config.yaml
n_layer: 13
n_head: 2
head_dim: 64
norm_place: "pre"
norm_eps: 1e-06
init_std_down: 0.00541
lr: 0.00316
beta2: 0.98
grad_clip: 0.5
warmup_steps: 325
Each number is 50 + 10 x the weight over its row's rms, rounded and kept within 0 to 99. Layers, rows and columns count from 0. The size before them is the row's rms in percent of the matrix's.

# layer 3 MLP down, 128x512, rms 0.141, rows 0-54, columns 256-383
098:41 56 63 42 48 61 49 80 40 32 43 58 55 52 62 50 54 60 42 34 54 32 42 54 35 52 43 60 51 47 45 58 43 53 29 50 48 62 44 41 57 49 35 63 45 42 55 45 24 48 44 48 46 39 57 36 55 71 57 51 50 36 47 50 70 47 55 40 47 63 57 66 53 38 53 46 53 43 54 46 63 60 56 62 65 51 43 41 35 29 49 56 42 43 53 43 57 50 61 47 56 40 56 46 72 46 47 48 64 59 47 45 28 46 34 53 48 53 38 66 47 51 62 43 30 77 79 66
106:48 44 35 64 53 34 42 43 48 34 60 45 52 41 73 38 60 52 50 64 50 67 46 63 53 40 68 58 47 47 44 41 48 52 29 44 49 50 62 59 37 56 56 46 44 70 48 73 48 59 61 62 56 45 55 25 36 52 58 53 51 69 47 45 39 41 39 61 47 58 50 47 49 63 51 45 41 67 63 27 39 48 47 53 46 49 65 60 37 45 38 36 58 44 37 30 38 54 45 44 49 47 35 47 50 41 26 43 43 57 49 54 30 60 49 53 53 45 45 68 40 54 49 59 57 32 50 46
103:48 47 56 53 49 57 48 39 49 49 53 52 52 57 50 60 58 58 45 54 48 41 49 46 44 53 21 53 51 56 58 59 63 34 53 50 68 66 40 72 62 43 60 62 46 54 55 59 54 49 59 60 65 58 50 48 57 75 53 44 49 44 50 46 46 45 28 55 46 43 53 53 48 55 57 44 40 58 45 54 73 53 48 60 46 61 60 48 52 38 57 55 57 49 50 52 44 64 66 37 46 43 59 47 57 64 52 51 48 55 53 49 36 46 79 47 58 55 66 52 70 49 53 72 42 62 62 74
109:29 50 49 55 60 77 36 50 51 51 48 52 52 28 54 48 61 54 48 59 50 48 49 47 54 58 58 58 55 36 55 52 33 53 59 51 48 49 52 46 67 43 39 59 57 39 46 48 51 55 43 45 55 44 65 42 49 37 57 51 49 76 50 53 55 56 44 37 63 38 37 59 42 29 60 64 58 46 53 47 53 68 48 38 49 44 44 46 33 63 50 44 73 55 33 44 45 46 49 51 51 62 46 50 44 48 65 60 51 57 50 52 55 67 39 52 50 42 43 46 52 52 44 51 45 78 55 50
107:74 53 45 53 51 58 62 48 37 31 53 52 49 46 54 57 53 76 54 55 65 64 64 47 64 61 50 48 48 56 63 46 31 40 44 68 60 44 44 50 50 47 45 85 52 57 48 42 56 71 50 57 53 42 50 51 58 46 49 61 49 42 51 50 75 48 56 54 54 47 68 54 53 32 49 40 67 48 43 39 50 60 53 39 40 54 51 57 46 47 37 42 47 62 42 51 56 41 51 65 47 46 60 47 61 48 38 38 38 60 62 53 59 64 55 49 64 59 45 43 46 50 43 66 65 53 45 56
105:29 54 54 49 60 39 48 81 58 57 52 54 45 63 49 69 56 26 59 48 71 66 60 65 47 44 58 56 54 63 50 51 42 52 61 71 69 44 62 73 42 49 70 51 59 52 55 49 36 56 52 58 52 44 41 66 61 60 49 59 45 41 52 55 52 46 51 72 44 69 49 63 64 36 54 46 60 49 56 54 32 64 55 67 40 49 63 52 48 49 51 46 41 45 49 37 71 41 54 45 64 65 56 40 58 51 40 39 62 59 50 47 36 51 56 47 58 59 51 56 60 48 51 44 39 60 53 47
095:61 53 27 78 38 55 43 39 38 47 58 46 51 72 46 68 46 40 46 37 40 47 49 43 62 37 55 39 51 41 31 51 40 37 53 51 38 34 54 59 37 52 53 36 53 54 47 51 58 32 59 52 31 39 58 28 45 48 56 47 49 63 47 43 59 54 49 60 34 53 55 34 54 46 42 47 52 57 52 51 35 42 46 48 42 58 68 38 32 66 52 50 61 47 44 42 37 35 59 61 58 42 43 56 53 37 59 34 46 43 33 44 49 29 37 49 42 50 42 55 43 52 43 46 47 57 37 51
100:74 58 43 53 49 53 43 43 54 51 66 47 43 35 34 62 54 40 57 38 56 44 58 61 48 46 38 33 52 50 72 41 42 53 46 61 30 61 51 65 50 38 46 54 59 44 50 58 54 48 46 73 39 50 48 59 60 33 51 63 57 57 52 55 53 57 43 39 41 70 34 54 50 54 45 44 63 38 53 47 41 58 49 39 43 75 73 72 55 53 31 52 49 51 50 44 61 55 57 62 59 64 42 49 68 39 42 42 73 55 42 41 67 55 35 49 50 49 63 61 55 50 58 40 35 53 47 38
101:46 57 69 44 71 58 49 31 40 54 57 51 54 45 45 70 43 45 47 55 46 50 58 47 50 33 54 65 48 75 36 47 35 29 43 52 58 74 50 48 33 64 56 47 58 66 48 55 47 42 50 53 57 60 48 40 31 56 61 57 48 46 50 39 41 49 37 53 51 58 47 50 34 47 51 19 44 55 34 61 55 48 54 62 44 46 34 57 42 56 59 48 50 74 44 58 40 66 38 62 49 61 47 51 42 74 60 44 33 57 70 54 61 43 71 55 61 62 53 44 60 55 40 83 49 52 55 40
099:45 74 56 49 42 39 60 62 51 55 46 50 50 45 47 63 43 34 49 53 44 43 52 48 42 39 47 46 53 52 60 62 49 55 57 46 55 59 50 55 48 46 47 46 44 50 53 39 54 43 34 53 52 43 62 46 44 54 43 61 52 67 50 29 46 54 33 58 58 39 31 47 60 46 46 54 56 39 36 47 61 49 52 51 50 44 60 57 49 58 20 65 35 63 51 66 50 51 59 10 53 64 59 47 54 43 39 53 46 55 62 43 73 52 55 57 57 56 38 57 43 54 42 54 54 57 34 32
102:25 36 55 41 30 33 42 57 71 33 45 53 48 63 33 50 46 58 65 44 56 38 49 50 52 43 35 80 51 54 30 57 69 63 61 43 52 43 27 53 47 53 58 41 55 47 50 44 54 30 50 45 37 68 58 58 62 45 36 66 50 50 51 67 78 53 57 43 37 57 77 51 59 43 57 56 44 54 66 58 46 58 49 57 58 50 47 54 52 59 65 38 20 40 49 60 68 48 41 45 35 60 69 59 60 46 57 65 44 49 52 68 41 37 47 52 29 46 45 44 74 55 61 50 21 30 61 59
096:26 57 56 46 50 58 49 53 37 63 48 58 47 51 57 58 39 70 63 54 57 36 51 56 59 47 49 46 52 51 31 48 51 32 43 56 39 84 57 64 55 60 32 46 28 47 48 48 34 45 48 62 48 48 42 65 54 54 64 50 48 45 49 40 69 52 42 44 61 49 46 40 53 39 60 63 51 55 53 48 63 50 50 38 40 52 43 37 35 39 76 60 46 54 43 45 47 37 45 30 56 45 44 49 35 48 47 47 62 40 47 30 33 42 51 54 46 49 46 62 61 46 39 51 39 56 61 46
096:51 38 74 52 55 34 52 42 49 36 42 43 48 51 51 62 55 64 59 52 48 45 48 58 37 52 62 53 49 67 34 61 58 59 55 43 51 71 49 68 41 51 54 64 46 48 51 29 58 49 52 35 51 60 45 53 36 60 54 34 46 54 54 37 58 48 43 47 64 39 53 38 56 36 43 34 40 54 40 57 52 29 53 51 38 53 36 60 46 43 53 50 42 65 41 44 42 53 57 47 49 53 56 48 43 60 42 42 45 38 37 58 39 44 52 59 56 51 65 74 63 52 55 55 55 57 36 41
099:40 47 50 61 52 46 48 38 60 46 50 49 47 55 34 36 54 45 61 63 64 53 66 56 59 41 51 53 47 43 39 28 50 60 44 65 27 49 45 44 51 41 37 45 49 42 47 61 52 38 48 45 56 60 45 47 57 40 39 52 51 43 47 56 45 44 46 46 37 51 40 30 52 50 63 77 61 47 76 54 47 40 49 44 49 57 64 48 61 44 47 56 47 52 44 58 38 60 63 73 39 51 21 45 61 34 57 64 47 63 47 39 51 58 33 47 45 43 43 41 62 46 50 33 55 51 42 57
098:62 60 54 29 42 52 55 38 32 63 47 52 52 69 59 50 60 57 48 49 65 37 71 55 63 56 59 48 54 44 25 57 41 36 44 70 42 61 47 53 38 47 44 40 44 51 50 57 42 55 57 41 66 26 52 67 46 47 52 34 53 42 48 50 51 50 78 32 50 41 60 41 28 50 43 51 65 55 38 51 61 32 49 52 48 46 68 46 47 50 42 44 45 67 52 36 49 55 54 51 53 39 49 45 54 58 41 60 44 57 47 49 49 41 43 52 53 39 57 37 51 52 49 51 38 58 45 43
099:51 44 32 41 51 61 37 55 47 56 55 50 47 44 39 40 44 51 51 35 57 63 56 40 58 40 26 58 51 63 54 47 40 57 43 52 65 54 46 49 66 61 53 45 62 62 47 37 31 66 49 72 58 67 64 59 50 48 42 35 52 50 50 72 56 54 60 74 48 47 37 52 53 42 57 61 37 44 49 42 76 47 53 44 45 43 32 52 44 49 57 44 61 45 47 41 63 51 29 56 37 46 42 41 55 60 63 47 62 54 64 54 24 62 49 47 33 52 52 40 45 48 46 62 49 36 51 62
094:69 42 47 62 65 55 64 48 56 54 45 50 50 48 47 53 50 33 55 45 59 53 47 27 56 54 48 35 50 55 47 44 48 53 22 55 54 35 59 49 47 53 52 56 54 49 46 44 33 55 40 50 68 49 47 46 78 36 52 57 49 38 50 36 42 45 46 46 56 62 35 54 62 33 47 56 42 40 40 51 44 67 47 70 47 33 54 50 47 50 48 45 59 32 52 45 55 36 51 49 51 49 66 47 64 40 63 62 59 41 52 61 42 45 53 47 52 49 50 53 30 49 40 35 40 34 42 54
089:49 45 56 53 60 37 45 73 59 44 46 52 55 65 37 39 40 51 45 66 51 51 65 53 72 58 46 60 50 58 49 35 73 41 60 59 40 51 63 33 46 47 27 41 50 51 48 44 38 55 62 44 52 57 37 34 28 69 42 53 45 58 47 40 42 41 59 29 44 47 39 60 55 45 49 37 48 57 57 52 49 48 48 38 67 21 51 24 54 44 51 43 44 52 50 58 49 47 37 40 44 60 35 49 69 61 59 54 56 56 36 43 50 44 51 53 57 44 47 63 55 48 47 32 29 47 40 48
097:37 41 62 50 63 62 50 28 54 39 37 45 53 40 62 45 55 57 37 44 55 64 52 50 49 58 45 57 50 47 61 47 36 36 51 47 49 52 46 52 32 47 55 64 51 59 48 59 39 50 36 44 34 50 42 43 68 19 49 56 50 52 49 55 43 50 35 61 40 60 44 51 33 45 70 47 53 55 55 48 35 50 57 33 48 36 28 34 52 52 66 39 63 43 60 49 52 62 42 51 41 31 42 57 48 34 53 42 51 56 67 55 36 49 44 50 29 47 42 39 51 57 47 56 47 49 53 51
099:48 15 58 54 50 53 25 60 63 46 60 45 42 48 42 53 42 48 46 61 39 48 43 48 58 48 43 51 49 55 59 58 58 53 40 46 48 43 38 50 65 45 43 46 52 66 51 41 46 47 65 54 31 56 55 36 32 46 64 48 46 57 49 60 57 39 55 42 40 48 49 60 72 52 49 30 43 59 43 46 58 52 47 50 59 51 57 45 48 53 33 48 57 51 40 52 49 53 58 44 35 43 50 49 27 41 58 35 51 53 37 51 40 38 45 48 32 47 66 38 57 55 43 53 46 46 57 48
100:43 35 36 33 52 49 28 38 50 44 43 52 48 44 40 52 60 36 45 45 50 41 46 35 46 42 52 43 47 54 40 48 50 44 40 50 59 60 54 42 60 54 63 49 47 47 44 53 37 57 47 60 56 62 50 40 48 51 54 40 46 41 47 26 53 42 40 61 33 61 46 50 47 47 43 35 51 52 49 38 54 56 49 58 41 45 58 54 42 69 59 38 45 56 37 35 44 46 57 34 42 49 33 46 42 46 55 47 42 43 53 63 47 41 61 50 56 53 42 47 61 50 27 49 40 53 56 47
105:44 56 58 50 57 38 47 41 51 44 63 53 46 56 57 55 64 46 51 68 49 53 57 59 49 38 75 54 51 70 59 57 58 65 54 55 57 58 51 58 59 45 50 55 38 59 53 68 54 35 54 54 54 75 57 59 39 47 64 40 56 59 50 70 48 56 62 70 49 68 45 60 55 61 80 48 43 52 53 64 79 52 57 50 36 56 53 50 47 43 54 57 47 44 54 66 55 53 59 30 65 48 52 54 51 56 49 37 49 60 47 67 19 58 52 50 41 55 59 68 38 51 53 61 51 79 58 69
103:46 58 40 44 63 54 58 52 52 59 27 45 51 52 54 45 54 37 67 59 62 51 64 46 66 62 26 52 48 60 58 56 55 42 56 59 32 62 68 45 49 47 58 53 42 55 46 44 61 67 56 61 53 46 54 64 58 49 52 44 48 57 51 42 57 49 54 60 54 53 52 64 44 53 48 61 47 58 69 62 50 38 46 60 55 46 63 52 72 71 46 47 43 52 46 29 64 29 50 53 46 73 56 50 45 45 52 36 55 38 47 67 58 41 59 42 36 45 58 49 60 50 71 53 65 39 50 62
112:57 39 47 49 47 45 34 41 64 35 49 43 41 52 39 63 60 50 34 45 47 48 59 41 50 38 55 58 42 48 25 25 35 59 44 51 48 38 33 54 48 60 53 26 52 56 46 59 70 50 45 53 48 48 40 40 61 53 44 47 47 40 49 52 47 51 42 32 30 46 36 43 41 54 33 36 49 50 34 46 46 45 48 50 30 35 63 51 41 59 54 51 35 34 42 51 42 37 47 58 45 54 38 51 45 30 55 64 45 56 38 55 53 47 46 44 49 45 44 14 48 51 40 53 56 41 43 41
091:60 53 51 37 58 51 59 63 41 53 43 53 50 56 64 42 55 48 59 47 45 39 42 68 52 45 47 75 53 43 35 64 57 36 68 45 43 44 65 61 64 67 56 31 53 57 52 68 81 58 55 27 40 53 55 64 60 64 31 62 54 45 54 53 56 59 50 34 58 36 41 48 42 53 60 40 47 48 54 51 62 52 53 48 53 55 59 59 52 57 58 62 37 64 54 55 66 37 53 60 70 52 68 58 55 53 44 53 57 49 48 46 44 62 58 59 67 48 60 54 45 52 52 58 66 69 61 72
101:43 48 49 64 22 40 45 53 56 37 64 50 46 55 41 53 41 60 27 57 36 55 44 46 37 54 52 48 38 44 41 32 71 65 61 43 56 40 34 56 63 47 51 47 54 52 50 49 62 55 44 60 56 46 44 45 47 51 37 64 46 52 51 37 53 49 34 47 38 37 59 42 35 63 38 60 37 50 48 50 44 48 50 55 43 41 37 67 57 42 42 69 35 55 62 50 48 49 48 67 56 52 48 49 48 54 52 49 34 31 42 48 43 68 71 49 49 52 40 44 41 42 46 54 60 49 55 40
102:50 45 52 38 35 36 56 45 56 38 44 49 55 53 59 52 50 63 43 36 44 38 48 47 51 72 65 47 45 61 44 53 40 45 25 51 62 51 61 51 42 47 38 52 52 46 51 55 62 48 62 54 66 49 50 55 43 53 55 37 49 42 52 38 75 48 64 59 49 32 44 38 61 76 38 30 49 54 38 37 57 57 48 52 42 48 38 52 35 38 40 27 55 59 48 64 59 67 49 55 33 41 46 58 62 46 47 42 58 61 48 45 54 52 52 49 69 52 71 40 54 51 45 44 69 47 44 39
107:47 57 51 49 44 50 49 50 59 49 44 50 50 33 54 41 44 42 42 70 39 47 42 46 57 52 38 56 49 53 32 46 44 47 30 46 39 51 52 37 59 48 30 34 41 36 47 53 56 52 54 47 45 68 39 37 37 42 59 36 50 33 48 49 63 46 54 44 38 34 41 32 49 29 54 26 33 53 32 58 58 36 48 49 58 52 37 20 53 55 46 34 49 47 38 69 65 56 46 42 47 65 46 54 49 58 45 73 36 34 49 39 61 50 63 50 42 53 56 22 52 51 47 33 23 41 41 28
093:46 59 69 50 58 64 46 43 51 51 35 47 47 47 44 46 49 57 41 54 42 52 52 46 40 47 57 63 55 47 46 57 49 49 64 50 63 51 43 37 55 51 67 44 53 54 57 51 68 53 31 49 55 46 75 48 61 45 51 44 49 49 53 58 56 50 44 59 46 50 35 69 51 65 47 50 63 37 52 42 58 58 49 40 44 37 38 46 26 68 52 42 39 60 51 48 39 76 55 45 52 49 44 43 61 41 51 49 56 56 50 66 62 59 60 51 36 52 41 56 61 48 57 57 60 43 68 38
093:62 49 45 39 50 47 47 43 46 37 40 54 48 63 55 49 65 46 57 34 62 45 34 56 66 70 57 69 51 36 52 60 61 42 51 43 52 54 55 49 57 55 53 43 50 43 54 50 52 54 40 55 55 55 67 53 48 38 54 56 52 39 52 56 54 50 80 42 39 43 44 41 65 54 49 36 32 46 43 45 48 52 42 56 50 56 48 52 74 57 49 36 28 53 43 52 51 49 61 42 46 56 52 53 49 55 48 49 58 56 61 67 44 73 34 49 31 43 56 35 63 52 55 49 39 38 55 40
093:69 57 53 46 44 61 58 47 32 65 36 49 53 36 54 54 52 47 51 43 45 54 42 43 39 61 44 55 50 45 56 53 32 46 44 37 60 39 61 58 43 49 62 47 89 63 54 46 43 53 42 33 59 44 37 33 48 60 51 47 48 64 50 54 72 47 35 56 49 59 44 46 54 45 54 43 51 54 36 34 46 39 44 41 45 32 48 65 40 50 57 59 58 41 39 49 39 57 61 50 39 36 66 49 35 37 56 57 54 60 47 57 42 47 55 54 60 51 48 41 46 50 54 51 53 56 64 36
104:36 51 68 46 61 29 54 44 26 44 54 42 46 47 38 48 52 65 40 58 28 45 30 33 26 44 67 51 48 61 37 50 64 55 48 27 59 55 36 47 48 51 48 50 76 62 45 52 63 34 56 46 44 60 55 55 48 67 39 59 52 50 51 48 52 50 54 48 53 47 57 39 51 52 44 58 40 56 45 48 52 48 54 39 48 44 52 34 32 42 51 50 57 58 49 41 19 42 47 65 58 41 51 51 34 68 40 33 42 44 50 53 57 54 50 49 63 59 48 40 47 46 49 48 46 62 56 58
094:29 72 47 39 38 59 59 38 52 60 58 56 56 62 65 56 55 47 58 40 49 46 49 36 30 47 37 37 46 59 48 60 65 56 41 43 57 60 38 56 57 43 44 49 52 51 53 41 21 60 46 64 26 49 44 43 44 43 70 57 48 22 49 33 56 53 18 35 62 56 33 42 57 48 57 53 45 41 57 49 79 45 54 46 52 60 48 68 57 52 46 55 48 53 63 68 33 32 52 44 46 51 54 43 54 52 57 46 48 58 54 53 44 54 50 52 60 57 47 71 48 56 40 47 55 54 54 53
101:64 40 78 76 58 52 41 71 42 50 54 57 57 48 51 38 41 55 46 53 45 51 45 56 45 61 56 57 47 58 41 64 38 45 34 42 48 57 42 43 59 59 40 38 64 72 50 42 37 53 73 54 54 55 50 68 46 46 45 74 51 60 54 62 42 42 54 36 50 56 42 57 49 55 37 50 53 64 48 63 51 52 53 66 67 72 56 45 38 48 64 60 61 54 48 50 45 55 53 79 59 43 52 53 41 28 59 54 58 55 48 57 49 44 61 50 57 51 62 55 49 49 45 53 53 68 28 39
098:46 60 63 24 60 35 60 40 47 42 64 48 47 46 41 52 42 50 61 68 63 47 58 57 49 41 37 67 52 56 55 51 41 29 68 71 65 44 60 41 37 59 37 44 60 59 52 56 65 47 51 63 49 58 60 42 57 78 48 55 51 55 52 55 45 50 37 51 59 63 60 45 57 42 52 50 56 55 45 53 42 58 46 41 39 50 63 25 50 47 65 58 49 48 47 62 71 51 43 47 43 51 45 49 37 55 31 38 47 40 24 40 76 43 63 55 64 50 61 40 54 48 45 50 57 67 54 38
103:55 44 49 62 56 40 47 51 45 74 29 54 48 56 54 43 35 64 48 47 46 46 55 55 47 36 54 53 50 44 59 48 44 63 49 53 55 44 53 52 62 60 53 49 64 46 46 27 40 64 46 48 49 70 47 68 45 58 59 56 47 57 53 44 54 52 52 39 60 52 48 64 83 31 54 55 50 51 39 50 59 41 53 60 49 56 36 59 47 71 41 52 68 54 58 60 57 56 42 62 65 68 45 53 48 65 34 37 46 67 56 57 71 64 48 53 48 49 44 58 65 47 44 43 38 63 47 40
100:40 54 44 52 63 55 56 59 57 50 52 44 50 27 56 44 58 58 47 62 51 55 50 35 50 53 56 45 56 57 30 46 40 40 55 50 45 62 50 37 54 54 58 51 51 57 48 52 51 66 54 60 57 46 35 53 52 76 37 42 51 64 51 50 56 49 47 45 55 39 36 54 54 43 51 65 43 60 69 53 53 56 51 69 51 50 59 48 40 41 62 45 52 61 41 55 59 48 52 41 45 54 48 40 53 51 48 58 47 51 46 42 56 62 55 47 62 59 57 56 54 47 58 52 50 53 52 42
104:50 51 74 50 48 61 62 42 29 58 65 43 41 43 30 43 39 47 55 50 42 52 42 52 44 54 39 50 49 61 49 51 41 52 48 51 49 54 27 45 59 37 30 54 42 56 46 35 39 44 51 64 55 58 39 65 50 43 66 45 52 30 49 55 61 54 50 70 74 26 43 56 51 42 29 62 46 55 57 38 44 74 52 68 52 58 37 35 59 34 45 51 37 60 54 65 55 53 56 56 47 40 63 56 42 62 58 50 36 39 48 53 34 54 52 48 40 57 49 61 54 49 43 49 60 63 60 50
095:38 40 50 42 37 40 52 58 58 38 48 46 48 79 54 40 40 40 49 50 55 38 57 62 59 58 49 58 43 50 58 53 38 45 48 56 47 27 42 33 53 25 42 31 44 41 46 60 28 59 69 55 47 62 54 48 55 35 49 51 46 37 50 39 39 51 67 50 40 54 56 51 55 54 49 55 54 65 53 38 52 54 49 35 62 43 48 40 48 63 49 34 29 58 35 57 60 65 35 55 52 36 44 54 38 42 43 50 33 53 41 49 47 56 52 49 37 48 55 37 37 52 42 58 54 40 44 39
105:65 57 70 53 39 47 68 37 46 67 55 57 56 66 43 51 41 42 54 57 55 45 46 58 53 61 64 50 51 51 51 37 69 64 41 52 49 38 47 42 57 43 49 28 44 51 55 59 62 42 49 53 52 26 43 74 39 48 46 42 51 39 47 53 46 51 51 43 47 46 63 52 42 46 46 61 57 45 53 47 48 55 44 55 57 61 56 62 47 55 36 59 56 36 62 38 51 52 49 57 41 52 44 55 46 50 53 69 34 32 53 61 42 55 41 52 31 48 40 63 40 57 45 38 42 42 45 48
097:59 43 52 37 52 49 60 67 79 35 52 55 56 44 67 51 43 44 39 52 42 57 32 45 37 48 73 64 48 50 41 37 44 54 58 34 56 59 45 47 50 44 49 50 45 61 56 46 62 67 49 42 48 49 36 62 60 36 25 40 51 60 53 54 47 52 55 36 55 47 65 42 52 45 55 49 49 57 37 39 53 50 54 44 43 28 47 36 48 54 49 48 49 66 46 78 60 49 65 57 60 37 44 63 46 33 47 43 40 45 58 65 55 55 53 52 73 55 46 31 47 45 33 51 43 25 36 52
086:28 43 42 48 54 69 35 40 65 37 49 52 51 39 51 48 54 30 59 52 55 52 43 51 47 58 46 54 48 51 50 68 40 54 40 42 39 71 26 44 52 53 57 48 50 41 47 41 38 52 50 43 60 60 40 56 75 37 45 51 49 50 48 52 42 48 41 55 49 46 56 42 38 48 57 49 39 50 55 75 62 61 49 71 68 32 47 51 42 48 37 56 45 46 53 60 41 63 40 60 53 60 59 45 40 72 57 35 47 42 73 44 60 32 54 49 54 44 41 63 51 50 59 45 50 52 32 42
092:55 53 52 59 43 52 74 41 38 41 56 46 49 41 53 60 56 59 43 61 45 52 49 46 44 62 65 65 48 44 64 44 35 50 56 44 47 45 46 62 39 60 50 80 28 49 49 46 42 48 46 54 54 55 74 22 57 59 34 33 53 61 53 49 47 50 45 75 71 65 60 48 60 49 45 52 51 46 50 65 58 53 55 54 31 51 40 63 55 53 51 46 55 49 63 35 56 51 67 54 63 33 44 52 45 35 50 40 62 57 47 50 49 44 51 47 56 52 47 54 70 49 55 40 59 57 59 44
100:55 41 51 49 63 52 46 52 57 39 46 50 46 44 34 37 45 52 33 41 35 57 29 47 21 48 43 53 49 47 49 48 46 38 52 29 59 60 48 51 47 57 50 58 36 34 50 45 61 43 42 54 59 51 54 86 41 41 70 65 49 43 50 57 48 52 60 35 53 55 49 48 45 47 59 43 32 44 28 51 52 60 43 38 40 58 41 52 51 47 47 74 52 61 46 41 59 47 56 54 44 52 38 46 52 49 71 36 64 61 31 55 37 63 37 48 42 50 55 50 57 52 30 49 50 59 56 37
100:48 38 37 44 60 56 32 47 41 56 56 58 50 52 44 64 48 57 35 45 32 61 50 52 47 49 63 59 53 42 73 45 64 54 47 45 50 32 46 58 56 39 44 51 60 55 55 62 63 37 53 42 54 39 42 40 55 58 30 70 50 54 50 58 41 49 50 52 30 38 49 45 56 55 66 37 48 50 42 49 21 64 47 41 32 53 50 51 53 40 50 64 46 52 49 46 65 59 62 62 50 52 51 53 60 31 58 60 49 33 65 57 35 55 49 52 58 51 55 44 46 50 38 66 45 25 51 71
086:35 60 42 58 47 57 66 61 43 83 38 45 48 55 50 31 50 56 53 42 50 41 62 45 50 35 43 50 51 57 52 53 42 45 58 61 60 49 44 37 49 53 52 50 61 39 49 54 33 45 41 52 50 42 76 55 52 59 61 46 50 43 50 62 57 60 45 51 76 53 64 52 31 70 37 55 53 49 58 59 41 38 49 52 61 45 45 47 71 45 58 57 55 35 50 47 57 35 51 42 59 46 51 55 48 46 52 46 56 32 42 48 38 42 50 48 47 53 56 62 27 48 74 46 66 41 59 74
102:69 61 59 43 39 53 43 56 54 53 45 49 48 67 35 54 41 71 59 44 55 44 46 52 48 57 24 47 55 40 48 52 77 41 63 49 55 37 48 57 49 36 48 34 52 51 53 37 71 45 46 37 46 55 53 64 45 53 54 41 50 45 52 55 52 56 54 52 44 43 49 65 30 40 64 78 42 55 52 62 39 55 54 41 39 63 55 51 58 46 42 43 53 53 47 54 60 49 66 38 39 58 59 54 64 80 52 61 47 39 49 69 53 62 61 52 41 53 57 34 55 50 48 54 46 48 57 58
098:48 61 44 55 51 40 65 52 55 41 75 55 47 46 41 42 75 58 51 52 55 43 54 64 53 44 73 34 47 44 48 50 46 65 53 62 52 54 53 39 65 47 65 54 42 46 49 52 51 34 37 48 69 55 34 45 38 65 44 55 50 43 51 48 54 55 52 64 54 56 62 60 46 27 47 49 61 39 58 30 35 70 57 63 35 40 50 56 45 51 49 50 57 31 55 33 59 51 58 64 69 72 52 43 39 55 57 64 53 69 62 64 53 64 46 51 58 47 54 54 62 54 45 42 42 48 43 43
095:49 63 47 59 52 53 41 49 51 46 41 49 49 64 61 52 53 53 46 34 51 59 44 47 59 60 53 42 45 48 36 45 25 67 47 46 72 54 44 52 64 46 54 42 37 61 56 46 52 42 38 60 60 49 41 70 53 52 59 53 53 46 53 56 51 46 51 72 45 51 42 57 58 60 43 57 49 42 33 56 65 72 47 45 34 43 42 45 47 57 67 48 38 58 49 66 39 52 57 32 51 51 68 49 50 57 43 46 56 49 45 28 69 52 49 46 41 48 48 63 50 45 48 76 60 49 67 38
099:46 55 63 42 60 45 31 59 38 52 44 51 49 64 49 45 37 56 58 55 52 48 54 38 57 34 35 58 50 46 32 59 41 56 48 51 58 47 51 45 54 57 63 35 60 51 48 45 32 49 44 29 42 38 64 47 38 40 73 46 51 41 48 43 52 49 44 35 44 68 46 44 34 47 46 56 53 53 50 52 37 34 46 59 32 54 42 51 52 49 65 47 50 41 54 52 51 36 60 13 49 30 55 53 43 43 60 44 51 39 29 54 36 25 51 51 51 42 42 45 49 47 49 50 40 49 62 38
097:61 59 60 55 63 36 52 79 53 67 46 53 53 68 60 52 39 35 49 50 42 38 46 31 44 52 21 31 49 40 48 51 42 45 57 43 53 49 47 55 33 28 58 41 42 45 51 40 70 55 57 57 51 56 50 33 44 46 67 62 53 58 50 34 41 44 34 34 38 43 50 46 58 66 38 51 47 59 58 46 49 68 45 53 60 67 50 54 40 56 48 44 48 35 57 48 53 60 45 57 45 41 51 46 38 60 42 62 63 61 39 44 51 25 56 50 62 43 51 65 34 50 48 56 49 48 41 45
099:44 61 55 60 66 46 59 62 56 12 62 50 54 39 57 64 64 69 50 37 51 38 49 48 37 65 37 40 48 34 54 41 52 48 42 56 43 45 41 54 52 67 46 38 49 44 54 50 27 56 47 48 61 37 57 26 31 57 58 46 54 44 51 55 53 59 72 44 29 46 49 42 44 29 58 36 53 44 36 58 50 44 45 47 40 56 66 66 39 63 16 31 33 36 42 62 48 68 49 37 55 64 43 52 57 40 58 81 58 52 62 48 34 54 44 51 53 50 53 40 41 55 37 36 42 41 52 57
104:36 54 61 33 50 40 51 41 47 60 62 52 45 48 54 55 53 74 55 59 42 33 45 33 46 47 67 53 53 48 38 53 79 28 31 46 55 67 41 50 52 41 40 45 53 60 47 50 62 56 47 52 41 71 42 58 61 56 63 51 53 41 50 46 57 52 66 47 41 49 50 58 46 58 51 60 47 44 57 36 54 63 49 52 59 43 30 46 49 39 41 55 44 51 60 60 55 47 42 62 46 54 69 60 52 57 42 54 55 75 46 47 40 43 60 52 39 48 43 42 55 53 69 72 47 38 61 49
096:39 51 34 58 48 56 47 39 65 48 39 42 46 49 48 62 40 49 53 51 61 47 50 65 49 32 49 53 58 48 43 19 33 41 63 59 61 47 64 59 57 47 54 65 64 46 51 44 46 63 63 66 37 47 51 49 58 51 46 36 49 55 51 39 55 47 57 46 60 43 43 72 49 52 50 38 42 47 52 33 37 59 49 27 44 41 56 46 47 47 36 41 70 50 30 60 52 65 50 52 50 61 21 48 53 62 60 37 53 44 38 44 41 53 43 49 60 54 72 35 58 43 45 47 46 67 39 59
091:26 48 56 42 25 44 49 63 42 57 55 46 55 28 49 41 47 34 41 51 39 54 49 58 47 31 68 57 50 50 56 51 48 19 54 46 42 54 51 53 26 42 66 43 28 50 49 57 53 50 57 37 36 43 57 33 52 59 26 41 46 63 48 53 64 51 62 40 45 63 52 68 44 60 44 38 45 59 44 73 44 35 51 61 38 40 76 53 47 58 45 54 39 46 51 51 46 35 29 66 63 59 57 55 46 63 50 43 62 61 58 65 51 50 51 55 62 52 59 52 57 44 65 55 47 63 43 63